Part of a small language model's weights.
Size: vocabulary 1413, 5.01M parameters.
Architecture: RMSNorm before each block, rotary positions, no biases in attention or MLP, normalized queries and keys, capped logits.
Training: a variant of Muon for these matrices, 346M tokens, 5283 steps.
Each number is 500 + 40 x the weight over its row's rms, rounded and kept within 0 to 999. Layers, rows and columns count from 0. Numbers have three digits each. The size before them is the row's rms in percent of the matrix's.

# layer 3 MLP up, 768x192, rms 0.206, rows 185-257, columns 0-95
093:569450482483531477544470500484509432519467461431483475497566559506560487513486552483526505506433486448482571509475490477446457438550488453498556554591503509429483482466560536494482488583556524490499473497555537490477532527506528485443518539506483534507517577506510536575528486507458448520
087:487468511445537530518467559498521452547570551480480499470520468441484507482478478404468552477534478524508494462471524522509492452476513462443518564486545508514508410491414566524514477437471471504415575413508454507551452486586566464501493549562493493522543532498571503494501589473500545509
097:460483506488499483533500464371483537507490574487515456420521504517563521555459482487487540522525494480512487510454474435509525509485465533529492452476484514547468506525557477524513497489481503567464473515520532563469479478527527549453521436426539497497416512442517486474471532542528576537
091:504502493454539489515469490433534461484485511626495494518568484541593443503491523509576496524518498444514495591506501522430525536532493577507513512534585475498472406484479479574444499434435542488482470500520477485466534456492484545477511500451476510555536480454509525506491477456534549503
108:473524506424470523537501517503497512486495526525554517578545538478447474510464446425545507475492517569467555444566474494465523494528471503513538548542538405539542437476539476527448585433520521598488514536483544580519419510557533490446545491584486530518490541513529516504535511497517506492
095:488473446523505528505494493506518540575448577488520423516496531439594452537484575408522491436512475530499470524486482536458462462480491494547470542480471497498536483496498493526501444424490510512483522545526536490422461500527482472527506460570407522458548488484445539506499408522490545524
107:541432512471511494472512559522548480513491556544423483476498551458513543500582487456538447450514514525501434464522522462476527534520507571521429491477531578508505480515528481512503508556594515438471513482486492531494459488511503430491539584454534335538442501475544494513543489456471507524
088:522521507493527526423461537492524505528494421458495498557489471531488526498519478442469511453477529479501472554604503438462557506480537475481503486493495476475498496445543545480548460535472477469563476459493477505459553536473486497411459515579542476482513471507432420554449513454532560506
115:480525499512593489514540520471480474468519483463520507558502535453484498468535491452564476494476452492465525603501572431468514536529516442524535586520466435524509514468563455533505492540447478472585541438579483470521432552470486511477518454478531473495450468561517518525482504525551519514
113:473467489532445465531467437542557479507582478484506573550475474514473513430490505489570532466517468511517534434529491575465488495564483418532530547498475467536493420537472467494415462504520494570453449468457475456510456516503568543517516446519479531546497580517511557474435544465461469435
100:436504449464508469529478458532480540547439459530409438527487410522580526537528454458469445508481498501469408478485495526492582510495540518553543537463455464442472504511553517536506485469533484539492452506564473552469472482572560465562512471490515494480478488500489538527505463545488544496
099:539483452517488471529523490497468518542514483486520503452456428560514378489507480492455492455472476488526451516447425540493519478476477441438487505451445430524506581489522482490470512525466479546491483533454466478580487569471545537435486469504549488539512509534481492541521536445441468451
105:501551469470477563495517495513546580507560471536487526522537507490486416477467491552518586472483493490498456460435510444531522496482484563496468525405530425445510499481481560483466498476479432546527506499453493474563490492461472507478535503537425538513444522465504506488499429553564491540
104:492477453467579514535536474520493504502569463459474429545508547486505536533479537452537574498475563493471480543490529502467529513471577596449498491504423513456545508454514554534537536412505429525519472549515488573495526471459490503419445591451465555507476538486513490535499508521497527543
103:537534478441460492476502531458470564542559491469487515514507513466534471452486575539589417544389463502515561528488473533494534444452554527579423526511469511546514482477518483469443480524551517503530515483492555470479506440514444470541483498456556407517534461480589468439457559532453486523
108:493512558458512525504525451482528525477450506539508478498513485491487471574512414453516546545480497482445501491472483476460496486496517550511476487533482439499449565560476539457526511563451487493457477424511448486448496435481478472481436530618515486558499607439489537534509538478489433528
116:531508485507508421554441524446495513432477451505512466499447468512500460526481470542478468578504488460449440477491551492462540496507431477561484501498486525524524483516487453420446466500514511507561451439479506416468565483524431414499460548473508496571464490447553483515554498520567498516
103:446462449463456451510462455487454520544529514429506534535504453488543545503418506529520490585455451505405509498488517470465536471472491541519523486488507501499483430450514471475447509511504481420480532454541479515431533502454547507460494477423543419556576513490535461463515498506485538507
091:531558490518524506391515480475473520497471548495494501422513509511551518476465510528545488569537483504460571433487492541548500470468528549488568537482471474547397538512474555553487476453491526537529485484486467477506519508481582489493459444489557486572480503587501575500526525568543431526
101:464572529492459493504496540469475535506458522416481411461562556459539499484555528524484466524522494543492525530440491444579452565483525555435611469528511477495457423474556479504570443529487530428449601446503498522538463511458505474436507524497511471530522591494511514467397490482508493471
103:462588481505545514450467540501442401424483517488485480493561502503455509553584516499486516529475529475496504527568577456430546471500481542443537481499480547493450510498503485581474478516532529522540445552552501498478522481427508471504466520519490515477525470470587491458548525469477509457
102:552566506526547488492468509516472479462467454563518528509508517507468490461489494484451495418497510476496487557446535518589508527584514499501483533515494484531508540483455548575543444539499492495534474554506574433570475456520508494412492509480538501457537498489574507479521543520534491542
101:550555512498494545522538514529490453493504456473516517501493451502480448501480519433480554534521499463499508445546516521542434458407508515497499437511520513478479535485536538419514500578465525548459463515451451457518567470524463444451443513495496496522525438472448551520456533522465520485
097:532537550492592485560515572471505485500555455485475492473532482406555463566583512563499543494480467463532544460530502542506520535541492514443608445429530498479536509484540578544498532485531457464469514499441487453567498557515517521502528487508504492554491544488533458563424531465528436514
102:501555543467525569511534533543528554482529490448480459515501431459517488487458476512457555510506493504482488484548545492471443457594548474503496574529528491462538480539419527588567478479469481464524539508489458479438419501485512522506452528465503438512501474472529552538451542497492457558
101:532496453497573558533498514466476526518469533547503483486512529506576518480494499533531437540556445493418529523490474491568516506555502484463492572431577442507546507469496525488428439459532454495447502474486543464478461385454479413534501494600512521529455511473529499606487526491515500536
095:516438617467524504420460572515470506570509422511480528491499470550533536550527435505468555444513522564518458461526505471502538475505504496476535563551482452487533469555445525503459469495493464541476500429542494474580397510538457477465499559507449474479421515487462493550479467460554536482
096:537560569531467475528446548473488493453499500506466469459510526512471478511435501493533534470511559507552497487481544474431547422521469486534476503408462562511509408482550478474597461524544428567559481467551505489522513468466482421504436492486497517511599510455507465473539533483551507509
096:466620547511477514475588500512534480464513494507505456547464582474510433534464479481438508525463461484475462549504423570511503527494505487464530468499529486532548454474489417541542566449479492430488487488535476475522526533460525514483563532498456482499424547465564509516490511521533541495
106:418467477479541493524469516514501511559442538518469550488527486487497413498515416532558371475508523543497570472520430490477600436526377410497491490500510458506511479496527549523465476509511524440458553483556507524479513511490461514436540465503522543547545488493472516499491469490545451552
097:423563576563490593535518499442521534486426517478495458526451523484571562516520539480521482471553526522440518480488582467452572526512537512528495539533475448531497527508488532553465544484510493569438490413507464437475554546475485498491481447500532474463443457480516536487520423529490456599
091:457486421482546516503408408498539446507565567484486507503517483531489474435491514451479495550471528499481496557475523408493507524498503534469474489485486485515496502522517481459430493500530535535440468496545526450390362586484544424507487593520528566589462518481506469548516512450544503452
090:507481473438492417456574488465446495494567496463551483537542457479537536505491513469494500500448516480542496516460458555531483426548477516533515513523590477527474578531422539567523473491504438501447473495562502548457463444501456516495482534450483548509547501514544458601493500469555539476
095:522538487492545520377458531446485549557521416462515460511481444437495520525531473414496502492504440539508430562531537523504461586485495494500496465548499477472528512485458489520494485480498505536563454487443524475478487515502454516483441502478495514485543478417450441474484487454529511463
108:470570563518477570515465475474576502518495542506526492504476361536529544522435503534516578537461395478492461503488550461550439511481469461505506527466540436475533558442482480446498504542511544523518519572502414568510496385535396569465536487494455486495569553482468488496470436529469461494
092:508546395585426398523502549501437444438466573470474521531550493506434567470518584471442505511536506499497549507516510494488543492482509452498508518509497508465481447432492441527507533429482522446429442520494459491545516461552466455518475456577520541558481422418573519510468499440491481507
099:512547466437548603485489530532517469476480525533548477509465522537542506537506491534444493515504529534489498520465440447549551471494531468599495517506514484436482463476450587483481443559457479474502472488616484417544560517492564565569464438506546453549515499516506485424513468475491484513
100:521593524450414550531463487436564462577535539465518527493457520466554539491521484537486520524531498402525417548434473447534467531512462485486453464506601493479526433523472477576492500471424545471538507570460465493488507455469507449573487532514486467492520375488535532490465513472482484534
097:482491523460522503571424471538498481473463509462499437540557463489534588510532489411470372509470499576507456545505514480529545553471468501479587489507482468529519509531581481483526411484560488474492544495509494525473473495466535480535448575515482527633540482492513438496446470467526466490
095:496521538570458546494504502511523501526470530520514508444503466524524559576550530557485499443501445501524558503474481537551481452451468474406554439525426508535502445462440463520423555418504485521499450460497466488509542489518506502501503465548426527428536441547520442529533569554444423452
092:444466510489476548455492406469464472542554477484512499560509523555508501525493494479419490539441479423577506427532567444468575480498419461518491544479557482529487417517390477496496425484498516502446518453536451446528533466461496486537485480499482421440446531491534496487501544513507482408
101:578478429516513533466490527488485519516575524467500476529512466486593510484445577554519481562362450501468556533492520503497505507509496478512463560487465470462532495469564531493434516500455504520483466535518446485512446524506497531507449476495520487512495554465488478520535522459536490507
106:550490506523451529488426510492477482463464541539511514491490466471570469493569472567456481498490579488483511517483485469484565481482414544571552509492427490559424492503474478445496474538410509470491500500526508511507538503452543456508501451484510477497530398494518497490574492471451464478
099:491451507607578502446412503549579535533488455475458559515547512442577543551507513427459511539540462448552482527485541501509481487555552508511538528498494452565505466527437529468410523539487542517531489586480469511458490520493457453474511539527583517470566553517528444538554569533521535480
092:524565477557508518503483473495506474402549511401467466521421482460436510456479481471518566568494485490485509467482478509521405526479527559493519530581478513460497475472481517520454439466461505518428506515571464433512512416464506471538474465527494502549472547533508485517480567559499521524
088:480484454450479419533427547460505503567483514500513524491470491474520489457615437516492512545468494431459490535460463508542518572475508519518467501520476479542491476523456503516554451483539524434475443459533486546524530463500480468507502590529428460521611517442467544484564518499542440518
097:519483438545420458507558399577384538543478531433539513505537460479479486477479509498455473535489451506556426502443523506555453417537538501505531416552589505471503431479491492515467546488575465496443517505461571534482509520542468522461488465535553480563583433489527567486544462486515473479
100:540484595519494531470446503533494493487478467476479525497532415535566451559462502441501490510489556523413464475504400559538508483469467534480476509525499501472519434433484518473487500574485596471514476551543548475522446523460460454476515502533434496534498431474535495529514549508397521460
086:517466549561518552396494529463544491542479530461540527511480537448489447551458459474453441440497500511491511504449495451519477474541380447524594409501504494505476535442518504501534556482468531530483450511503533473549486534452563469528465500585526524507547474535467564514587563447516491495
106:554519548488522491462413466481408532468483469502426467508524460428519480518494504470511566462558521534481471399478464548442489419550512516499449540522540453526493452466541509428457492473486516507532486459521501475503574434432458532486569570466567502489479522462533483363562430530405494546
099:488528416572509500557529460461449490545498506438537464518479530542539511507538456444460474540495499489461534519504526503512515431505568486544505581472524504558487567526523506512464515576510474481525488497570383454434499527540450465453526574555439493479568450482531497471530503536520513517
096:428500538446448509529560477429446554478483453451521489477501424458452526505531441460549472451471526479508475488503531529554554470588569554382593436501446524515534537512502560531501503529544509539518463440486439532440511434489476538493485455508517480444465482461483465533493472524548497496
095:486573450470446515465468481564435502426479528519454521510510610488565498495495536430545489538567503526542510584523557450492518500459556436496509502469459516521536497499433587483430514500499506488467506514529444567501576576481492457497420508514463497492518578509585508466505562461530487532
101:475567507477479574510488543424499545485486544510549506525564537561514488510516492444477470466431452474460504446557529486560477579471487523452534428443462428457547543419426504518519503480470481471552482482531463493557530495436474484486418465457502521517529491541508530519509524464494473447
090:506477489534470517470496492446524544494538444541514540528454479506525457524541549599529561495478463485462468532538485530477547473498556479512507604530504519448541475484540424510491551420465486380489411501513488486512527566483528491474550549526496431541469520536505444462558540526480453421
103:512497488521600460523491395523525496467414430434537543511464565558470535503537476515491512522482471532514565484382428471523525498444516497522468535493492567441515488463515484550451564555509455512520557518499538469447430428492395462530512481497483462505553509559518430486494450499484441498
087:555502520498502488567504407468474543487442477455519563501510544539452494537502484467391489487480504468457493464372494546589522503429530532549516575523417505487481509445504555536486578520452465477548520515514510508461429456454371484549529489509510453470486508518568446449560497506525528502
105:537437461535544479444518470537505571550497535489561540569492447547565441482505464542485536534427541506474460469521571471494525455479453407432491423482543520507560403460538544493565599520473495480548455507433493493548441556463540486517542516466451509475479479446456422460462525487527542545
105:507512495558507536517526502503420557510485574532452542531489495492545518593558461445455486479509456536464548464505483523505534524564510537586500514490519459524470475457529489435540551505511591461364486556500498409535499480513562534539484507498469484524528490494477459497519568500501487542
100:495513435528473535492537528533534442560486483488510496531486554446528490532474482486450497545391503544546486556500540446510442509499555484496550554492448544472479498482537541492450559514550501417510494521483504426462503470510466516452555524483458522576484453484532529532579515468524498441
099:517510507579457441531414546432549554592506513457507468466474516499467480486519502496552548562477428461455462520551554554534518517454490513500492484520502520427523477596454531555491563515534423509529495491519490474499568463451425493437446495454464534507501489478514469491528478588438513501
104:534483480481606492477527490547571552404569505420525473498495495352475389457507500532498637504489528540459467492494546491536545416533473519487453521483548460460505465455486471449498488491515490492513441522497514556485498539423506520511498547499517521540479526476520511476556513465514535554
106:503516520451487490463510575538469480516469460533474568493533430477448485474463414523436526570432540519503482464526478557475585460513513454503454499524464497500578453477499507502472530564448490475438464578489436537473534416482467505557574477497506490497530558544474509475499546497551534530
098:510532495474515516494449582458410478512463491475485492530496523453465482530536469544549563463488520497528446434533497531476440498484565545535456526543438408473536514436522516509491531521447477486527475419550479528499485529462457536453487516504405494519456534537516476458430474472534550544
111:481497563492433518491506458496561526461490515489521472444493486432543565523523472567488476584423480494497466460471486518462522523516534470521565501452412541451570479478497480488540501512566450448556474513511497523452485483577417539450510486470482535583500540534462469431504507492467486512
096:500450460500512469526415464556469473517517565487518460453572518490480498533491496501504490556479437517560537506482490419522515515560539495500539515517575424549522471535521484493420497499536501549426466482538464480491482572495536433485463487493454461520481555456455469485536565464534495524
096:476526524566481476480505519489504497540463460476485531483465485484542485549498499441529434474537453525486448504412486455582554541452561367482534520443490434388543521504494444428488528524438512539403481517528512527507535462426510453470507554483522495539536471470523537458539510387537510514
094:484487581480500498488510529569519505459569417443513556510535483463477466575424557524510434540489497508498527509485489509550505493479477476530489513504513531472404559478503457500512525468495501536539526475589472532522489566560527464498518493574473446511479528487543518485461503521585488510
093:521470457483536477584483544482503510550473507527479519584557518515543561488461512478464506508464461498485450550446428520502487512480489510427483482552510480498538444472488546481546585472544543508541526465493495463495540595531480546425500536511442576442492451531534515571461521567499572483
093:520517478501548517460488493459494558540456445561467480473531518491533497454517569549492530527480502489461522525539509486464580499493478500413604503464540487492532508454520539536375474425462489449474482507480445512493458513476502466525477418607527513452473514493519497462441522471517527511
096:460488449513487462456488527536551533396458531501478488564575505485525530471431503520541472579485452455484499473485503523511548506475472559485518489457455399520539506528538566501465473505522393514493575408459545522503492470485531422493499485520493468462495569558504470525503495512517425555
084:456502484520474482489542511513567482483440450498488436493504460521619503518481496605503447548471523518485509510519545491497428491547470536477496552528417474521474458455507470405547480546457567557471518461545461504449477431498465554469567448490488500442435509544526546471467516511544489530
102:526440457531519468505447454469433504515473555528485567436458535526536480482470525449515461470511507550496485571447489504451509445444540423465474512504465510541474486501537516603479485472554498477477473505570479395475476526546474417531469520527583470487555505465577552582519583427506511457
# layer 3 MLP down (transposed), 768x192, rms 0.097, rows 185-256, columns 0-95
096:478452484469433451560447501504519459535520421479506456455545517506465423504510518485531468515496503507556537528506505501496407445548490482476518529538532612512473530467537536475546480574545471480511386509532566494472577520528509434530518517486468487474469470453477565531455476538430452526
086:404478417435532476532525459528481484457524493497470501517452405491487506413477426538491580468544515479479480465507472475500434490510495503439512515469491497498512455463474510548554515538561464483447530491534472470543497444631501474561476550561551499469518501482467441495471519416466530532
094:453520498499473497495490521445505486497437486498468527440477526548489501429436546529595435495578519435514536493520495506536481504501535443492525494520508449607413504509574520584446518564501454498557480429470561525486452449512459504545448442499478481534468573495465514487533528517496489460
096:412507467442545464556468477517498460439542435564517529555554469499590451471511521513561431542488527493534505641503535460474494467505573514556462465425492524596486504457472552547481528505527470512448455507503588520475478560494423526502533471474448513517543496489491542525462522474534519529
107:448472429538450479504533503498591465498457591464559443511463532443478538535442500454497454494495555491521485432574473449414438497482467501516538511508504495538461509420502543506464507516470495514479490543475531453492497531437550562521530574478462542432516523504490483503541517499433486528
096:457487460524476491462521459470501516457481468563467490502454451563497534477586506494533525472467447479585467485479526525496485540499430489574501503450448494541521449507475472544470489502475501492491472494444489518437468452499493466525473562525466524452462514503476448503554462461520520496
107:497486457437507542519494470520528505459511503534528550433527512532576500529485491479583470473551527461507504482535459493522480455579531460511444508488551492514505469439480462636535413478560523488578481434450447449507499505470486512491441482537468446555518546373476452573544527429433529528
096:505491502560541567521457563459477519526467519464488460479511479618514627507497492547481429453472500498504510522562462570432541522531500505452504533490497504482457477412420523473451491487519488505605505511471492496479559539451401449459527457558568403480504510501403512504487492494455552534
113:445530383499500512520495549426505523577488476536445559437470423445471492521528493486487495564555569447499456494470450481468443579508522535515535514480557522537451569554499494517484536473441498467469575497503446512497565536462449459541521485543533498553476458547507507479469497581551466460
114:484492529493489486563534482504512450525509520480506535507449537527492505485552455461421467504510427473513508430507507538488531434455459441547523510502602504501407504482480478503424512525520516480429474471393429439476501510555489513482506481521580487536550442464472515443565519483514492541
099:510441437533573507543549507502519539513469537573494522495514432481548525458551411405602538531486496460508501506562513522513509434508501501508542506514446559468465457527533483513500459519527461547532539437528520500519494531590480475480581492490508552501532525482499463437521492491572525496
102:458504440460513433544526459448544451472534479522535455456454489507432455484438436455449448513478407475527544502453424481513531467514448439522470477530454479535558577518502499437531475490512451490486503492504510515579439527585539508473447479504507485518504505520555515467536471523488497480
099:463574459447561529455495474483514527540534512504484419534504414506473543521520527442568463603499509471564518487442448521519511485526516465478471415421501487524456454511508509498503445483489488523502538444479588502559507486532511523497496462489512546504440391547444514488502500449512502480
102:444528477509517511532514501494476601521591473477460463545443469500476543468453526430546464418404551603530550481536506455500443490535486505510527509531565495473501482510593513587476519497511482532532521449470480465535532451487517468553494492497410499479441522470423429557453486486556507507
103:533539513509489509460502538447389497514526499561487511559530502534460505502521476450478503428507553452490468530395468504530448533474529551410455494484468482455519473496502496541513442469562470518523444492512533498450511528533508516526563474468441507475518518526468415560462527525458525502
107:436560549464481454543481497484515521580549484515447532496493537483543530494540463453514576412538488479490558468498500472541452499514528537503577452478463511491528542509483547532528537501508470525481481463480450491454550487557593558497509504490557572530474524469503502497504569575476503503
107:447490427540557376495443531477535489447503447475514446580537519457497558433494459590609467516455404499487507598437472604508511492479511486510504477521553507501473446471533511450557522568466488543557523511461475515498516544462488477537445527444479503463486557464474519457420533492558465473
104:448462493455513503453463492491505525471527447558486473519513472506534506473508517498478512529472460557466588601521475562565519463527463495495553539477495548465498500489489490529494574495469432528450473417489497501509527546528554496488626424414559537490551467549510412465523488456482525499
096:508457449468465494477527456528478510536520519581493501368478514516530562573464528494499521501561523431537619447514526453525444437513512508501542516408503513446545489524505536508516507503453532509523439522422476439533518466441512513516488496488565426568521468502492541503471499543502464505
102:461515548465517517534482557517569491480381495455511491502552499507524501438464554517450472503491519507491592437545438479535484565526586493436477476478442507527480531558602465444489509512511508489530587501529548501502452446480448496445496547518504482529500488495505495569465474510459468523
101:557494481516460540540489533468451495463508419546488556497430479524516586464540519485461519432509495511466502545446477549447542436524573402436511568515485554457570524465440495567503483482417469529536457472488450549520554471502423539451481503493465523510527505528512516523520496502535549532
103:511486478447477563529422515515498494559442519566490514502490494551525433482455484463485538491495460449522517565471463497587520525508476436528493554491501403525433539458433518437455502508497501494418474488555450466502495570522517516455502460463557437462544543521558533440534519535495495541
097:513477457508478528529552475471518473497579509506491580511489507553515448457503569482462572441495556460432525482549547469506477549466476518498491505490401539542506526514527482558506530486518554452414485588545502505491487434460508502530498570486435480415498488495487466558456497427438491569
097:518506533502559573530505513456530468463495553499500487519491499454475435442547472466528536433552475505477509483540518456606553557518505520487539502377515492506548504475436544506484517511527553423505539451492510487525570541517496506534518531463483501513558438501556465564440496528459504524
100:484556497453519548523521495493537508459501515481486437525491488477502514459480453460518513503575485484475532494555491496455403443531487483404440544481506491519520478524400500540534469526456465456498571451492480507514487472485472602516470607481476463546482429494511498510462501491481428546
102:508470437470441502487507481522499475449479494478568559507442529475571523493497486458434529519523501481560558515527413506545514581628455517509434457491539524515475464467491491552542556471405486487523471503549527443481506501567509537467490586502483496459456494542493548540455496510510501488
086:461490560455494512471434528493443541536501376548436541489466524505447472433509496518487475541534512512545560471499475485529501553447423555478499544482449482455519470469458543514470496487532447505438527511512489492497482506569487548485523555531441513448440512493462433502476493484471513462
102:489450505489513499536486520510497460426527547530490473503479507541509435515505469497527475567527531444447534556528535532540520561443475549464478459437528497516501478472497492445485426537444478570517509511541549520554464527471589444494510505542496564459518460500468574465476485483568472428
094:450593410492491465456563461502525549399517506555472450518481466546469462534549506501567552458506490557513471450483476443501444574499470519454510479467522493534456524484536490529514562450544545426516565547473554543525585501500461482538447582453452463537543508503465458463490479446529541551
108:410505499462431471540503529470500575499513450504468520505473474447505513529532497527567496562461462526486500511458440534482548474458516449539484545504400580521453539454474513540551444463500571458513523493509466580577519494499505501543451464468451495497478517499430470521523459544478563397
102:422485607569495553497504480448537537458453452525428608562481490533513540511472559469555498478542517507550505463510546437475536547497473516494438489470448514512451471450508517517454534515571561453477500509525520493485552657494523506521490480467436486462466483492487546448485488496520441548
095:509531386564501566520399433506541462508483490530494465535488502516483528470535563458482488522482538561468562558494494457520464556564539499486440475467500515488513533519532530462515510505514490550435498507475557517473448610520566433482450534481464560517515512498441512600494505522532441511
095:483448496509485437500510486463559475459567484540576499519438514523562488507501475491570499533517525496576458527549479460520472490537464474512518507541519522549432613519453510475472485503452450446539427479478494429474544535488451493472532455467482524524533460559468467495440520469569538511
098:626548508511499472414512507500499512441508442482421529503481488441468491469433544475507445493488497519512478540510460501504439598529488482535547548593444457516507521515453486517526550559491513529594410486530561433523478540479529495502472551455506519532503518368422473505467438458532514448
109:510513499487466522490509565512496480458508487597484464542539516540542558435506505482484535513444437468419573487479499544536465513502518531529567484476589495483466480457506509555495528477552575430505544575478479496513468486485470491438511526422455570466562499538512496488491489494544535504
092:535483448564446444486479499506509474447544506504526532495462601519496559470559477466532614495575505511526499506566504517513435524442460460485427514508507510454405502419463408473557527470413492508503471491405477505559537470530493440476464553529434528501479424524518526486493473442499502556
101:474479541508513548478544478554494535488490482448460425472529512501498540520497430510477546459462509433462531416453437451498487532445493492529553491474520548530446461501509534415482520511482505531486512515539459444522510486506471525515512427497482466483502493525432467549589595516523487506
103:459466513498472546495411443545494520470536510441538508514435537452479521563427499528554520564521541549470485497548510453546513489558442527460493547500445541482545484536454501500438493545515480493547421467507477453497474556422527520532486548496486501456559523582477512493514488559517470459
099:514486550485510494605464478510524508506528504524422483620513472525512488526552531469446435511507420524475545525462461417575514494484465521508486433506528545519503467531555509573502476528554466488500459530515487522485528512447530523464500573473516560524545520508505462462508451537486522474
093:458522446392532505391512528518527527472421469517525492509464554587448522476529449470394516494541524511475544498449538487494532503449465491528458523513473498506449502500511543472504479538504536532469477551604477436559563444535573505507590566531463451509552459593455479575492448517462527512
092:451498563480474547546517443435492504558500460516502603550516535614508555475520473513461558479484493450561537496482582471508503542527454497528450529479529494516526504575363458508481487577502484478451531489598500446493458500570524530565503509489492491491506400470506512436425505473580523449
105:542452469550487496479526472432513429523501581564460493470474527578507567476516534505529516472455528572478557554476452511473508541508557500494456568485489506531409524485535532479472483537471517491574493514480530479485528530551467475438495506528489480474506541469473521527514510485513518526
101:430462515416526562432437498467545525501472422526502450478514541521491544464518455474447540453483477528451496511498456510463561552422523446556565492526484584491476479497522484454488457439572471591485496535530496498560514455544435542503528493475511453450475490526493484505511537540461504470
106:478522561484601530514505436492439524506493494463450511477431493471532464440525438535519475427563573483541489530505429417516451485525487455471571523485530445502479472513461508493444488487486513480528486521532459489475517492442490536484510454513536511549508507575537507525511585512523534448
097:509541465514562524520481442585530466496476498506448503525483479530398491491447405419513604476532529485454531460499529495540519512491450496510531495504480595450525517479548553493474497543516553527516502567532465490534488513476462508541514492546400477524458543555524492469518555547471553491
098:478507447472463458514459583477485521529524479476525471573495489475461447411587505524513468505507551483527532550576460492493507530529491571571509439551461454498577496534511546454432447516542481542536499488453478558531501507525484413445547583540525544537541393484483528448473542486463460503
101:489516603524567540486543559522402478519470474526485519527567500548469471462513467475509470441531493499512532484551535495499461473516494539490573542487490517520499508494487509568515516460456453446498527487509570458465532435572531474434536489488548529494585433567478457481492452535558540496
099:461519528468495490503427465502467499530491543522418507528553526541469455433532550476488549407529548519465520523563484559497466573546472483500503522514544510507508455490464528489563521493459511485486506520468487465553489439532497540499504538559429506507522386532590468510539533531547492501
093:498550526545527514432496550441539522541484589528478601565469468469537531556467503525483426491546468498547528536417541454542488512520424437468543475549490530481444535482500537517504541520457561499505498615557446494525492460427529516465507466510519465472548505443505549497493546443494535514
105:523505561474544523476498470466469541503499520571590531485519555490483526547479437530536527529473507468541521566541554554500556471561546485527444508514451528564491447469531444569518521567469508511559507453500549406514450429456435503477481458476517521518567481484524505484492521520556569489
101:487440529460471513564512556504505479481518476568600544503452488510549491525489515489470528457507493471524516567564534499481467406532521562560505507523496498535552454475545460487574515518505464562507534504457565456443500526481479515489470489502477473380530440558436400467468503535578442460
099:484481533507489528480542486515528511446456490534501535435484474431535475511514548467451469476538422471551454495568479587539501522522476514503470426560456508440505463577489523532521475576485507565534569468510500459494440453484419492512541466537533497499445484530514514492426536451538554451
099:528575461457411539525475519535450492456505519491438550521410509444509517541446505532572547422505519553560439605511489448417448569519483478430464559482487533548545556501434549485493513526460515505499469440450418571529537492486538461521533533523477557460542464476451557521552531480479483578
104:454463443471481577522487508451519470545504532485493489431499498543529484518527515437535472436519551517559533472477533482558483523462511550487512452492508489442468564521446494535557464489502467482541421496522460536552453510421518434513452532489481494519514485473529545495449472477507501471
093:532472452491521523480533481504456536495525482591444519493447504495478435462488486512476544511471467541534529546493547493548439492484500448553545476533517526448483553516523506473492515525437472450496472466423534470517536520546450526523483535606498438459484479487382511480494465517463497512
102:530488474491478476466532437474494458478488448535495512461449455565549494504461469462448508455512459525514502513485443455566544529532477587549423517435519579516452567517465496520503633532575459506522559477455461446450481476469523538539610543505453443526509466560501477521509489471502473504
092:508499414463519509517468458454493513409530431507532589451422524542458501516578521419477560506541536475431531466486478522486515470487479481500475550522485455524523520447482505513536571508538454518525516497462507568485453488494447437520579526454496484515481461531494484528488410578516539405
105:576452531404530502543490532537463557495591528546471476482507549464568523515527509564509447440569547528478501521506544431521432430549540456507467411515563513555538506499507488429458581473496545514498566507473509527558487535506470469594556469488530550506461492479450511544502558481568458462
107:490555536426522513529544488469474548547479531483437522542446580430461488491474486458494482536535517511437478466525512461499550553536424487528515471525451502484464506491447581492535580546491461484469434488545515555461422526449519503521454501487433530528527492470501503528523393441484472459
098:448531429535477524507533537469588481514515450540483502527453554388500483444456526489453489554513517496520469547522523478525434545519517491535509497501445599485524549535541567479505538535567420399504460532519493469488538495559460557485525545436491546540515429466509511529546527444493481507
095:386461494505513516520519566504457527479541419539476456440399445519470510479525481466516530529506524546461505498475472560533493483461545507503493477481533540525547481468473490491555543464579395514507521500526535493403469499510493483559470491458504529553486488526473461466519535569486514512
108:466519532463510485478476438473534527477574486528534513362431453459528470480516490508536531470538462535510557437448507501489515457528570566504527497454544464455448487513472542504469518464513494480529465446585518490483549591536524510522531524496578565516507509549468551501412441443516503451
098:527492548481503463508483582477547530469464470554492545412526439464451529485497439520493512513517466492476512497594493480499451512516513491458417536435488408510530480461550504484417485513462489533554516553489466562482513428475478554577482524490495424461462497501457443524495492494502585481
097:521471412457527493550526557430536515453556436512547526465539553441425514482561476511530495407478445477535490470531530491593459519551551549478397451568474475525532515495488516579478494549484517448508496508473534469526506571450497528500520565522497481534449470527481544450443462481457561550
108:426462485409503444609552452459459524531526503495500463498505599492500526515525518433535420529510533437501504527552500514463385495512516506505533539456484562528516494416520550484479457465485474477554493466581490498478517531479537553451495508525449522473520501498523505532511437446508517528
099:483484516572499486538480423589489491559540483462454456454516500415509508505515479551501510558491489573526486461523539389549546513504568482505586418463537456567504474557498470564476513466534481488388463433517528496471548480596505501533494537477493515491539482467498542487477540483536538464
096:463539498582474441484580555386518517499464493585500542498533498423434574498470419500489555468507510540461461451498543450540472490474511460505535508505502474451470545542480476447459471492477460437536471482510475460445479520424506538489494502495512521496520435485494505484502485488450485514
097:525477463553527468458451480541491519558589466530544505490437510578445556476513440512564539474565532477476520457467505546565424465417521464564442526472435554462484473466473454511521486509470521547575542451514557499511542494543442476477508571495491520590485480484524463456477518538543506485
094:433519503486488459505471526518483523488497485496509533440439517531524552504462503570519492542455547539490465527538466570524479482511535489493491546471559527535518478507415473462578537600563474460440419534449563493489521538460503500516493570478494541482485473534445532483512448479516550502
091:505462500524540480525488433466483529533481481509445535460429508501533594479515478573571566505521466485489578500557516486534543506512469476413544479435469472532544503437477418514493469538473438448551496506465450456525537598470486486484535470534520468491461422490486520473405481518528537492
092:484432515512488537505431482462526506445560482571477487505503490538516536510494428570519442499513490482472517429483544425504492512469540570535485435516505533488504452464497529552522476507477420525526496459542581501443534447548530539464558458520461485552528432516505543507499458469415505536
085:484471459473454492508487488509529463451447468477487457489472509530574498438494492518503489444570461500541530444559494470519378488496508532418504525519425518505423474484473508441568506567389450520455494497487483492442393478463511535441523492506417519536536534574454532516521467456558516457